python train.py --n_layer=15 --d_model=96 --tie_embeddings=true
Each number is 128 + 32 x the weight over the matrix's rms, rounded and kept within 0 to 255. Layers, rows and columns count from 0.

# layer 5 MLP down, 96x384, rms 0.0972, rows 0-95, columns 0-63
[[ 94 123 157 125 139 165  89 146 109 131  70 135 111 184 147 129 107 144 188  80 113 128 151 133 171 213 148 192  75  72 123 145 105 126 116  77 107 112  95 169 169 145 128 104  76  17 156 169 114 125 156 120 140  92 137 154  95  84 116 120 113 123  90 173]
 [ 96 111 111 114 117 144 105 148 179 136 122 177 117 143 142 146  89 115 147 171 153 126 116 124 178 103 104 142 229 123 103 173 145  74 124 140 204  85 115 187  95 141 132 130 169 103  79 190 140  81 159 113  68 148 156 131 134 124 134 192 151 129 161 127]
 [ 93  99 107  47 134 141 127 108 145 135 167 144 167 151 111  89 121 107 208 162 145 105 167 136  83 150 114  85 119 126  82 166 126 140 108 110 165 143 128 132 140 169  93 171 135 164  81 124 110 183 167 134 113 148  84 107 105 138 114 171 108 129 108 105]
 [137 149 123  88 124 138 157 111 139  80 162 109 152 168 121 179 156 120  83 184  78 168 134 129 140 115 122 165 100 163  60  74 129 176 124  94 123 148 135  74 115 144  93  87 151 107 137 129  94 138 142  86 130 136 125 120 193 113  89  99 122  89  84 137]
 [148 166  91 161 191 160  95 111 130  87 168 124 121 103 112 137  59 120 121 101 136 161 147 110 147 123 112 127 121 137 109 118 119 154 146  73  86  90 218  73 131 113 134 108  90  95 132 132 122 140 146 100 134 117 151 127 105 149 101 126 201 146  97 155]
 [ 86  94 147 101 131 139 126  97 106  83 106  91 144 137  68 178 103 142 152 187  85 115  82  71 138  73 123 154 116 163  99 110 188 118  60 111 169 115  15  83 157 113 133 104 101 138 175 110 109  82 106 127 155 152 127 165  90 149 112 136  97 238  84 122]
 [156 140 128 128 159 160 180 150 121 123 215 105 132  86 145 113 149 131 141 106  77 147 115 153 148 119 150 187 109 123 136  67 135 149 159 116 130 134 186  87 165 164 167 191 140 119 123 121 106 155 129 149 141 135 159 149 147 146 154 150 114 160 146 117]
 [ 75 127 101 147 136 110 167 136 108 136 157  99 106 111  53 162 120 100 111 107  32  87  78 114 155 128 135 174 133 159 139  92  87 135  84 129 169 129  91 131 117 137 109 141 113 127 228 141  91 141 134 123 156 134 222  83 128 131 106 101 113 171 132 141]
 [149 115 113  71 122 113 141 122 128  98 158 137 158 154 155 110 112 148  73  96 103 140 145  93 141  89 140 133 102 185 156 124 154 125 121  96 125 165 141 132  96 152 149 171 171 139 139  99 128 150 147 137 118 131 137 146 164 137 101 110 113 125 142 141]
 [131  97 111  66 130 121 108 103 161 152 177 121 126  95 182 129 158 115  56 174 179  66 149  91 133 149 114  79 123 101 149 173 110 101 201 149 113 113 191   9 115 172 124 158 174  81  88 139  87 124 131 154 148 134 114 119 105 138 177 104 132 155 128 150]
 [108 160 122 128  63 139 175 118 157  62  93 141 132 122 100  99  57 245  81 100 125 202 156 170 177 155 125  93  86 130 179 119 146 135 102 135 141 187 109 157  98 152 131 135 163 148 131 107 101 116 110 142  88 119  59  76 174  89 108  87 146 113 130 114]
 [ 91  97 134 129  85 100 112 131 140 143 131 127 131 142 176 140 128 157 163 113 111 136 147 147 141 118 152 154  98 114 105  45 162 119 173  93 113 116 141 165 124 198 236 138 138  86  75 120 121 134 101 138  83 138 171 114 137 158 175 111 140 132 120 133]
 [151 166 143 144 107 107 125 112  86 144 135  96 150 127  94 156  98 106 159 135 161 129 112  74 136 149 157 123 118 120 102  96 141 147  98 113 149 133 205 109  94 189  98 183 141 147 148 108 160 124  65 153 157 120 188 149 172  72 138  69  86 116 108 112]
 [168 117 174 156 135 135 131 154 129  69  44 133 108 204 177 153 136 167 155  21 167 155 114 154 187 159 147 162 113 168 115 128 168 131 136  70 141 140 115  98 146 138 164 186 124  94 111 111 142 101 138 164 131 114 181 118  96 132  96 112  97 151 120 113]
 [114 148 129 152  92 146 150 146 119 128  94 136 133 163 118 123 102 112 151 164 184 196 101 141 149 106  67 157 197 139 102  25 117  99 107  99 166 100 130 118 199 120 111 155 110 178 119 155 176  97  81 102 161 167 134 125 139 135  95 106 123 134 138  76]
 [117 126 178 113 118  92 132 143 130 150 168 114  84 106 155 102 128 111  78 193 170 108 150 144 173 116  74 112 192  95 122 136 165 101  92  83 159 132 170 147 138 230 140 101 166 129 139 139 176 136 117 133 120 104 151 143 162  82 144 101 140 201  95 133]
 [154  86  72  74 152 142 177  94 201 132 154 173 139 105 138 121 139 160 134 124 112 146 132  96  73 129 126 124 135  71 161 118 116 160 151 169 146 128 108 201 106  94 182 112 128 115 169 146 162 155 182 139  91 108 118  95  86  96 154 166 157 146 182 144]
 [135 106 111 161 177 103  83 139 164 118 105 130 104 145 146 120 147 160 165  91  83 162 115  81  67 142 151 167 118 115 139 136 111 121 174 107 119 172  93 103 120 153 105 125 112  83 117 107 150 107 126 119 140  97 132 125 131 150 146 116 140 131 131 118]
 [108 157 141 103  76 142  96 149  80 141 120 133 103  87 131 136 137 169 168 145 123 110 148 154 127  75 148 121 151 174  99 170 124 152 165  94 134 132 181 118 142 153 113 153 135 115  63 148 148 171  82 143 122 159  59 160 194 102 138 163 145 156 136 125]
 [134 119 109  70 134 132 140 139 141 128 200 175  93 163 134 171 141  91  95 154 239 126 130 120  98 163 105 101 122 152  53 149 123 135 145 157 175 132 202  77 121 132 210  96 153  43 176 169 112 204 128 127  63  93  96 143 122 152 154 121 132 113 107 130]
 [111 114 170 149 137 118 165 143 123 172  83 107 108 117 165 186 118 163  85 118 132 148 114 149 145 161 125 196  74 120  91 144  86 155 146 156 152 166 225 119 142 119 124 115 126 135 135 133 113 105 158 115 106  78 140 136 125 121 150  98  97 156 149 153]
 [123 104 117  64 135  84 108 107 126 113 138  96  73  74 174 230 130 125  96  77 142 128  34 113  98 168 164  93 121 138 113  59 140 165 180 118 116 120 101  88 161 143 144  82 117 121 159  81 178 119 105 109 131  87 168 131  94 181 149 174 104 178 148 109]
 [186 166 132 231  88 161 194 119 151 133 175 119 136 143 141 161 156 138 159  99 209 110 148 118 139 145 139  72 112 114 132 198 141 124 174 134 114 107 172 160 145 111 109  98 110 120 167 145 176 130  55 146 150  97 135 114 101  79 107  98 177 123 154 130]
 [149 124 119 146 180 136 130 155 178  83 128 133 184  83 126 150 154 175 255  99 169 143 101 160 122  80  79 155 136 130 105 134 132 175  65 117  85 169 103 101 101 134  85 136 177 131 139  86 150  75 157 143 107 123  94 133 111  90 150 140 161  91  98 207]
 [135 151  84 119  78 105 186 125 135 105 147 168 151  66 147 109 138 109  96 159 160 160 161 199 115 188  67 113 151 135 140  99  98 135  95 171 168 137 221 170  83 119 172 169 110 151  95 194 140 125 177 191 146 127 174 119 139  95 139 103 120 147 176 106]
 [111 133 114  68 143  94 161 135 179 140 104 113 148 109  94 147 184  60 121 122  84 100 120 131 128  68  87 111 100 109 151 148 157 129 104 150 167  96  78  92  86 152 145 152 155 109 100 158  97 112 180  81 125 106 141 173  95 152 120  84 143 171 163 174]
 [ 76 129  95 130  90 161 161 130 193 123 132 170 152 157 106 141 170 132 157 143  90 134 124 106 160 108 174 142 129 180 211 153 107 168 149  99 133 123 162  65 107  94  74 143 101 140 117 112 100 162 133 148 196 159 127 133 164 132 110 113  86 151 137 119]
 [118 100 105 146 131 135 131 119 129 109 116 134 132 105 140 174 157 155 110 142  71 118 125 160 116  83 109 141  84 120 202  78 144 163 144 109  93 167 167 224 104 111 120 127 185  95  99 136 185 131 135 166 156 134  87 158 134 131 144 128 160 109 130 135]
 [140 147 155  65 176 114 154  45 139 129 205 140 133 146  78 122  95 111  43 107  87  83 181  76 107  95 177 126 137 113  95 162 150  81 178 110 127 113  85 174 124 163 140 130 108 141 158  96  98 152  83  98 111 129  80 140 108 180 137 146  80 133 132 162]
 [115 113 143 189 131 134 119 118 148 157 181 121 121 140  99 198 105 176 140 174 153 161 158 148 186  94 156 140 203 155 112 109 128 154 126 122 114 126 160  97 149 202 152 110 147  89 167 145  75 154  95 134  66 107 124 121  79 115 176 113 118 106 100 133]
 [102 103 152 115  47 122  95 151 235 120 118 145 104 132 108 113 106 119 165 120 148 119 136 156 144 146 126 132 125 121 125  72 114 114 159 165 214  75  35  81 140 123 141 181  68  63 133 109  73 125 168 113 152 120 142 166 160  89 125 152 194 123 123 121]
 [ 92 151  88 154 114 158 178 130 124 125 110 137 129 213 104 149  65 133 141 164 113 199 130 123 123 124 115  75 188  95 107  80 125 162 127 164 121 137 163  84 110 164 133  92 152 125 123 135 112 129  69 158 133 145 120 117 123 108  62 122  75 156 133 131]
 [119  79 146  67 126  93 139 156 133 104 147 102  88 196 109 106  97 107 133 102 120 149 135 147 130 126 149 192 162 122 123 137 172 129 135 127 176 141 157 123 157 177 136 118 129 151 159 103 161 125  94 129 190 154 104 128 154 121 131  98 150 200 112  74]
 [109  91 114  88  44 176 172  86 152  44 144 115 115 140 125 161 166  95 108 141 157 156 106 108 174 116 132 186 124 100 101 109 119 153 113 111 157 144  99 104 113 100 104  80  86 163 102 115  83 136 138 121 134 173 125 125  76 111 156 115 164 161  92  99]
 [121 161 122 168 152 107 148 129 103 130 163  56 100  88  96 165 107 164 145 221 191  99 181 107 117 174 189  94 105 132 111 123 158  94 122 123 143  99 193  85 121 138  99  93  55 125 145 111 160 149 111 157 166 147 173 123 151  95 115  63 101 172 115  95]
 [134  51 149 183 165 134 132 122 178  85  84 112 106 131 129  60 119 157 134  96  80 144  97 134 112  99 149 101 129  97 128 108 128 106 106  99 141 144  61 183 121 141 149 147 157 183 118 113 128 112 145 107  99 142 146 118  95 120  99  88 168 121 171 122]
 [108 103 144 151 128 165 159  95 168 135  86 116 110 187 105 105  85 165 186 133 140 123 113 112 112 185 123 100 119 111  71 166 109 191 114 175 139 192 164 149 142 144 194  89 125  89 192 139  76 158  92 111 164 134 132 114 168 107 133  89  89 111 188 107]
 [148  98  95 193 167 178  95 119 132 121  57 166 152 122 163 150 177  96 140 104 150  94 164 137 148 124 171 155 177 139 104  97  85 176 172 162 125 158 129 110  87 109 127 130  67 148 172 118 118 109 129 136 108 138  85  85  97 148  93 139 137 141 128  88]
 [ 93  70 102 174 127 110 141 115 101 161 119 171  95 151 116  99 147 168 144 103  61  89 162 156 151 119 143  98 110 124 134 163 125 101  77  97 129 125 128 191 142 124 134  94 152  94 175 170 152  81 150 113 143 130 179 124 201 111 136 152 107 114 141 135]
 [136 112  89 133 136 114 122  88 143 116 189 180 108 107 144 121 143 121 149 148  61 143 136 113 105 139 160  90 131 169 120 141 102 161 126 154  88 139 113 124  58 146  93 167 193 143 117  47 150 161 130 184 110 102 149 114 130 112 120 183 113 114  69  80]
 [124 138 157 164 139 137 131 171  91 121 113  93 144 132 140 186 130  91 194 171 160 141 112 109 109 123  92 129 149 110 139 180 116  89 185 111 150 118 157 171 179 143 148 139 119 177 132 147 158 135 152 112  88 135 156 135  85 122 163  93 118 166 140 128]
 [128 130  81 155 152 143 155 106 159 128 121 129 155 122 134 109  87 133 116 146 141 165  89 127 150 147 143 128 127  88 182 146 131 150 128 120 150 112  68 161  57 160 122 197 135  92 141 166 144  81 111 176 152 167 167 113 172  94 169  95 146 145 157 114]
 [133 159 151  79 124 109 141 159 140 154  95 113 116  96 134 139 113 118 103  79 185 112 162  92 105 175 103 147  60 160 112  98 115 102 231 104 100 178 182  43 146 128 132 124  37 111 152 120 119 151 178 120 140 102 146 188 116 168 122 135 103 172  71 154]
 [105  79 102 171  98 156 113 103 153 114 232 123 119 171 138  88  64 113 131 151 152 156 112 135 134 181 118  79 149  97  79 113 173 144 133 100 102 114  95 119 106 145 178 123 188 101 127  88 165 161 146 127 173 172 104 142 124 193 126 122 132 127  95 104]
 [100 130 137  87 128 141 139 139 117  97  63 157 175 144 149 135 176 126 145  87 126 178 199 136 122 126 124 193  87 139 134 113 170 141 174 120 130 107 119 150 147 187 102 166  86 169 144 145 138 140 145 109  57 121 164 143 122 120 108 128  98 102 106 130]
 [100 163 134 120 164 117 147 131 163 133 122  96 107  88  91 165 104 174 124 218 128 101  99 114 161 172 154 113  89  98  82  73 149 118 124 128 171 109  87 194 118 178 184 174 162 130 130 133 126 131  58 114 172 130 165 102 109 147 143  80 125 196 139 152]
 [110 107 110 162 125 136 117  97 165  83 131 173 185  97 135 106 138 118 136  73 162 134  78 110 132 151 112 157 147 136  85 128 116 134 113 137 157 147  83 137  61  81 139 124 104 102  90 141 134  97 163 120 143 142 144 116 119 127 165 154 114 126 140 154]
 [ 87 137 118 128 149 123 108 126 151 153 114 121 119 105 177 112 138 110 126 155 195 103 144 135  98 141  97 148 181 106 119 159  80 126 206 143 122 135 230 114 124 150 132 165  98  89  57 138 117 132 152 146  39 126  62 106 174 116 132  76 194 136 144 116]
 [140 105 137 136  92 145  97 146 125 119 125 130 140  76 128 160 103 184 131 193 177 147 134 159 153 153 116 112 136 116 171  81 106 117 125 123 146 119 231 172 154 146 142  90 160  92 124 139 145 102 132 107 132 101 142 123 135 134 141 156 136 189 112 123]
 [188 119 125 138  99 131 202 125 116  89  99 137 131 160 102 164 116 135 190  79 148 156 131 140 177 177 143 121 184 140 112 157 147 110 118 105 132 132  93 130 137 108 189 144 137 133 108 154 117 103 150 121 109 150 130 119 121 178 112 175 128 128 121 168]
 [ 99  75 119 121 147 122 119 125 155 124 143 121  87  93  95 100 162 106 138 162 151 175 127 131 128 133 112 174 158 124 150  82 132  93  81 211 148 111  95  89 139 124 120 163 146  79 167 139 152 123  92 156  77 125 160 113 128 114 148  75 156  75 144 139]
 [123 157 167 150 147 103 133 148  92 129  67  85 124 151 171 156 170 113 101  62 102  72  69 128 110  78  91 150 162 161  74  90 126 164 134  83 132 128 175  87 170 195 133 125 148  97 123  92 153 146 119 148  73 122 136 169  89  77 113 163  98 108  81 107]
 [ 75 139 111 116 131 115 121 129 148 152  97 103 150  84 176 122 163 100  89 136 159 104 166 121  97 105 125 168  86 134 112 121  72 142  93 120  77 100 145 134 136 107  93  99 123 159 132 104 147 149 222 130 104 143 133 101  66 113 147 125 116 122 135 129]
 [144  79 133 169 116 153 145 156 147 139  90 132 127 163 146 138 143 147 109 119 132 120 128 185 183 138  98 134 146 141 145  79 139 158 102 139 127 131 115 169 129 126 122 157 135 126 120 102 139  75 139 150 142 167 136 110 174 117 169 132 182 122 159 135]
 [144 108 101 155  97 126 131  99  87 124 185  91 129 148  75 167 111 132 105 111 157  98 103 105 107 124 138 106 122 100  33 204  99 107  94 145 167 108 147 113 122 100 144 141 114 175 149 117 143 150 100 106 147 130 133 118 143 115 112 172 125 121 130  75]
 [ 92 108 132  44 117 129 108 155 106 174 124 100 137 111 112 130 109 116 154 100  75  82 138 119 155 134 129 141 108 115 126 122 100 168 113 126 119 130 194 181 138 170 113 100 145 138 148 149 128 134 153 136 139 152 152 120 155 119 172 155 198 130 134 127]
 [128 126 108 135 163 132 156  83  90 116 141 150 105  74 135 111 118 136  52 160 101  78 145 132 154  97 172 167 172 196  89 143 120 151 139 142 110 134 143 180  99 142  87 112 150 164 147 182 128 140  96 124 134 110  87  93 163 159 149 171 113 161 135  90]
 [105 119 112 198 127 141 112 143 154 166 109  79 140 134 133 130  58 118  41  83 179 101 149  93  92 140 138 123 106 122 136 147 133 127 147 114  89  52 163  90 163 147 118 160 127 124  62 123 150 121 140  86 130 108  89 143 119 131 163 163  87  93 158 128]
 [ 81  91 124 166 138  85 143 121 134 142 127 116 103  87 143 115  95 143 119 120 170 106 131  99 146  96 125 127 126  95  99 135 139 115 184 156 172  58 128 161 123 145 171 111 156  94 163 119 106 135 144 135 200 102 145 170 154 141 144 157 127 133 125 180]
 [166 102 145 112 145 138 114 126 123 137 118 107 161 202 165 105 217 151  69 146  58 108 116 142 140  93  91 131  83 132 142 156 115 123 152 105 120 141 136 155 124 152 101 120 119 123 182 139 119 122 136  79 132 130 136 149 168 132  88 123 152 108  80 153]
 [120 123 155  88 102 142 106 139 141 160  82 108 130 128 138 107 129 144 121 129 166 179 128 215 157 136 126  37 144 145 144 129 193 156 100 176 155 145 208 130 161 204 167 139 171 152  42 125 175 150 106 152 109 127 121 145 205  85 172  98 176 139 118  83]
 [ 90 142 103 167 105  94  79 128 135 167  94 131 114 151 132 108 110 109 165 123  92  86  88 108 118  72 201 130 144 165 122 121  82 139 199 159 166 146 107 114 122 108 126 147 133 113  93 150  61 123 160 130  71  87 154 125  85 147 150 168 137 149 110  86]
 [ 67 161 103 133 108 127 181 136 120 130  46 127  98 133 102 121  91 169 124 118 149 158  90  99 111 194  97 146 140 130  84  77 105 182 143 151  78 135 201  89 145 118 149 149 184 120 193  94 156 149 122 166  90 111 107 112 109 126 133 143 121 113 161 147]
 [154 150  94  82 186 150 113 100 167 104 125 119 185  80 123  92 123 107 101 127 158 113 200 126 146 105  99 141  88 157 118 122 161 123  82  85 148 139 118 108  76 107 156 139 109 159 151 113 127 156 156 105 134 157 131  98 134 138 144 125 148 130 163 107]
 [ 74 152 138 147 134 182 138  87 139 119 137 152  93 146 115  88  86 156 154 102  90 134 142 113 152 103  95 124 136 112 130 149 160 156 142 106 128 121 133 140  92 125 152 119 120  80 129 151  90 132  91 136 112 173 127 153 123 108 135  96 118 197  95 122]
 [168 102  99 113 119 126 128 100  82 109 124 132  75 127 129  63 193 102 121 158 202  92 122 125 137  94 167 107 110 126 114 125 113 162  94 121 134 111 159 177 104 115 132 124 147  98 116 133  96 145 143 133 117 148 181 133 146 118 115 121  98 118 132 124]
 [ 94 114 165 142 117  92 112 119  94 120 159 118  88  80 138 132 157 133 125 144 179 141 112 163 148 121 108 156 182 127  75 209 116 164 107 102 173 128 150 125 136 137  89 145 125 105 142 189 128  73 131 104 132 147 107 140 128  94 167 131  52 124  96 104]
 [141 161  82  97 180 185 145  99 117 149 111 132 173 135  98  98 125  84 157 123 162 122 122 102 120 121 141 157 179 170 158 140  72 154 175 109  65 155 165 109  91  94  92 171 118 146 135 132 101 102 177 169 199 155  96 105 116 144 145 161 112 109 110 109]
 [124  48 117 102 184 135  97 127 153 143 193 137 117 112 158 115 127 162 139 145 180  99 143 177 159 134 141 156 108 119 114 146 140 122 146 112 150 123  97 181 101 192 226 120 150 105  74 145 138 125 132 126 103  91 118 153 148 119 156 102 148 174 110 119]
 [ 25 125 124  89 162 187 117 112 154 133 130 159 145 121 120 105 136 148  99  93 101 120 154 192 153  97 107 183 156 156 162  66 158 159  83 114 146 133  48 104 105 128 148 125 153  96 146  88 139 124  89  82 111 107 128 132 123 125 150 126 112 132 115 135]
 [169 153 100 105 150 132  85 111  85 147 151  91 131  81  49 220 128 127 135 129  67 108 112 110 157  94 170 174 108 117 130 133 135 191 138 121  96  97 165 139 115 158 109 124 109 162 171 130 117 151 124 107 142 154 138  96 128 150 161 165 171 112  68 159]
 [ 66 101 109  50  61 173 131  89 179 168 147 160 150 135 113  99  96 166 181 135 200 143 153 103  67 182 143 179 139 167 103 158 126 182 136 117  88 186 123 140 113 111 166 131 131 170 132 141 155 128 130 164 121 135  57 102  88 114 201  86 130 137 187  96]
 [ 87 159 112 135 203 131 224 104 137 106 225 134 160 113 118  69 110 143 148 129 137 104 141  75 181 149  99 140 102 106  94 155 163 136 162 140 145 135 120 191  97 151 200 132 152 150 148 114 126 142  98 133 164 127 174 131 132  71 158  89 112 146 167 130]
 [190 157 126 133  99 113 134 152 108 132 192 134 108 137  80 144 123 182 103 160 120  92 144  90 115 135 125 103 172 153  85  81 145 149 101 117 146 129 163 155 133 181 225 123 111 151 139  72 122 113  55 115 175 161 111 140 127 124 158 107 123 170  72 111]
 [130 114 114  51 156  78 146 158 131 149 119 157 110 153 173 194  66 163  83 177 150  50 128  90 136 147 119  54 160 112 153 105 143 141 137 143 205  95 219 159 111 156 157 133 142 141 148 139 150 157 116 119  79 137 154 128 118 112 179 161 203 148 166 110]
 [ 66 123 124 186 107 133 159  28 182  86 152 158 119 108  79 152  64 166  93 138 119 112 118  65 114 178 138 101 103 138  92 116 126 127  99 113  99 105  66 160 130  93  91  70 130 100 160  71 118 144 175 136  76 127 139  78  65 170  99 175 112 156 127 126]
 [107 111 135 133 185 143  82 136 150 142 135 113 108 119 146 114 151 138 126 124 136 142 112 113 110  89 172 177  99 160 169 171  96 164 180 120 133  81 125 166 136 106 114  94  53 162 113 142  96  97 177 147 151 118 109 131 133 118 135 175 159 134 132  93]
 [ 98  89 114 167 102 165 167 171 112 132 151  98 101 189 105 152 127 130  97 169  69 127 116 143 116 136 157 122 122 147 105 139 124 144  97 107 118 140  85 137 164 109 156  76 136 136 140 140 162  96 117 125 158 151 151 132  85  73 116 123 175 141 142  92]
 [132  96 117 118 111 159 153 132 168  81 100 149 122 105 129 114 145 179 132 103 115 138 156 128 136 157 118 154 137  99 134 141 160 162 111 121 163 121  82 104 141 127 198 174 167 127 161  76 118 134 104 118 152 144 127 104 144 152 115  43 131 157 174 119]
 [109 115 125 131 147 100 180  92 121 160 184 106 102  68 128 104 140 116 114  90 167  90 202 129 129 168 173 180 138 139 172 127 113 127 118 129 136 114 123  95 110 119 144 119 134 120 170 105 130 136 164  94  63 132 168 117 117 109 152 144 148  96 137 154]
 [134 125 148 171 179  76 104 124  94 145 133  59  93 103  85  83 203 123 132 196 127  88 147 164 121 119 138 116 128 160  71 118 126 110 107  85 181 139  97 145 149 195 101 125 200 128 172 129 168  83  26 156 106 113 131 200 146 147 137 168 105 155 127 118]
 [119 132  99 164 129 140  87 100 141 147 125  74 125 115 116  86 110 117 132  89 133 130  40 106  67  89 145  98  86 102 114  76 106 153 120 144 122  95 155  81 118 111 141 153 108 127 166 125 143  75  85 126 129 155 123 124 126 105  99 125 131 122  85  76]
 [196 131 152 104 179 116 185 104 198 122 144 108 128  54  86 117 123 117 100 151 141  67  96 121 175 152 119 107 167  96  84 146 181  98 128 119 184 101  43 123 118 155 130  84 146 146 113 142 113 134 144  93 231 106 116 175 103  99 112 121 211 167  75 163]
 [ 84 103 136 185 116  95 192 152 158  76  95 108 104 173  97  73 116 164 184 184 132 141 106  75 141 110 104  99 145 160 186 165 123 122  99 130 191  96  90  96 117 112 137 119 145 116 120 167 163 101 162 187  83 138 132 161 110 118 104  97 141 132 167 150]
 [128 100 112 125 191 116 211 121 134 142 168  82 120  57 100 158 129  30 121 169  80 121 136  49 127  88 119 118 113 135  51 101 107 104 116 103 204 119 156 202  85 176  87 136 164 202 152  81 132  92  62 126 145 128 113 106 131 123 187 139 108 164 113 107]
 [125 160 127 110 140 128 120 110 134  67 103 151 183 102 130 137 126 133 125  92 132 133 200  92 141 123 126 113 106 123 166 130 116 121 159  54 100 138  82  62 123 112  83  90  87 156 145 113 164 174 214 101 107 135 165 100 106 134  87 163  88 158 122  81]
 [159 174 118 168 111 149 166 107 144 145 117  93 118 163  75 116 105 156 155  96 153 122 146  92  96 138 131 178 114 121 112 154 116 106  69 136 128  94 168 128 108 118 128 207 102 115 170 166  95 120 134 128 181 153  76 122 163 127 139 127 128 145 128 106]
 [ 93 110 150 145  87 147  82 138 108 131  70 112 127 115 126  73 204 149 107  98 172  76  92 120 127  60  51 134 104 124 146 112 186 141 122  78 144 170  73 183 145 185 156 129 217 146 142 110 128 128  77 100 174 105 102 119 149 153 127 138 105 127  45  96]
 [140 161 140 110  39 106 125 146 154 130 153 120 166 120 146 149 112 100 180 101 161 134 147 123 129 108 105 140 126 171 129  67  89 131 119  91 175 119 144  78 127 167 114 158 135 142 149 139 149  96 161  76  95 128 177 135 108 178 135 128 100 235 101 137]
 [134  87 163 163 131 100 119  73 153 139  96 156 124 165 156 156 145 146 151 134  91 176 125 137 127 104  77 112 158 116 130 169 142  89 144  66 110 111 145 108 168 134 118 158 115 114 158 168 115 119 191 110 179 113 141 147  97 114 153  96 119 135 156 193]
 [120 206 182 142  90 106  86 150 136 137  93  85 141  97 111 166 140  81 153 114  66 145 142 143 155 135 103 159  96 158 133 132 131 124 116 152 184  87  77 108 174 135 131 146 133 175 164 121 107 119  90  94 122 125  87 175  94  71 180 125 137 123 183 158]
 [111 115 121 133 211 141  98 138 132  73 129 149 106  77  80 116  97 131 132 132 109 163 143 117  96 212 103 156 101 117 154  67 115 146 129  97 123 110 103  97 135 115 166  75  29 122 199 145 129 146 110  95  82 135 133 100 113  73 106  81 120 106 135 163]
 [143 188 131 163 138 175 133 140 141 110 128 156 163  64  95  81 147 179  66  96 170 119 150 167 179 130 102 146 162 140 149 180 160 140  72 113 153 145  36 167 151 105 144 170 116 131 155 136 139  72 172 125 116 119  87  83 202 106 173 148 131 180 172  88]
 [131 109 106  60 117 164 147 167 130 126 195 142 134 204 180 147 120 116 134 107 125 134 142 127 172  98 135  80 130 161 129 138 170 133 130  52  98 117 116 155 115 187  96 157 195 100 133  43 143 162  70 110 123 137 139  96 165 184 107  76 114 122 116 138]
 [123 148 107 120 114 145 111 152 135 101 195 106 140 103 107 159 111 126  70 149 136 151 109  92 127 125 135 162  96 116 149 107 129  89 221 143 119 138  98  97 127 134  83  98 118 134 120 129 182  90 123 111 136 128 137  85 153 121  96 111 145 172 199 145]
 [122 171 116 132 139 121 126 148 105 126  89  98 116 110  91 149 124 104  97 132 145 114 162 128 106  86 152 169 215 171 105 105 146 142  82 168 104 122 115  81 128 153 143 140 103 186 114 104 178 123 140 155 147 134  88 115 103 158 130 177 159 137 143  89]]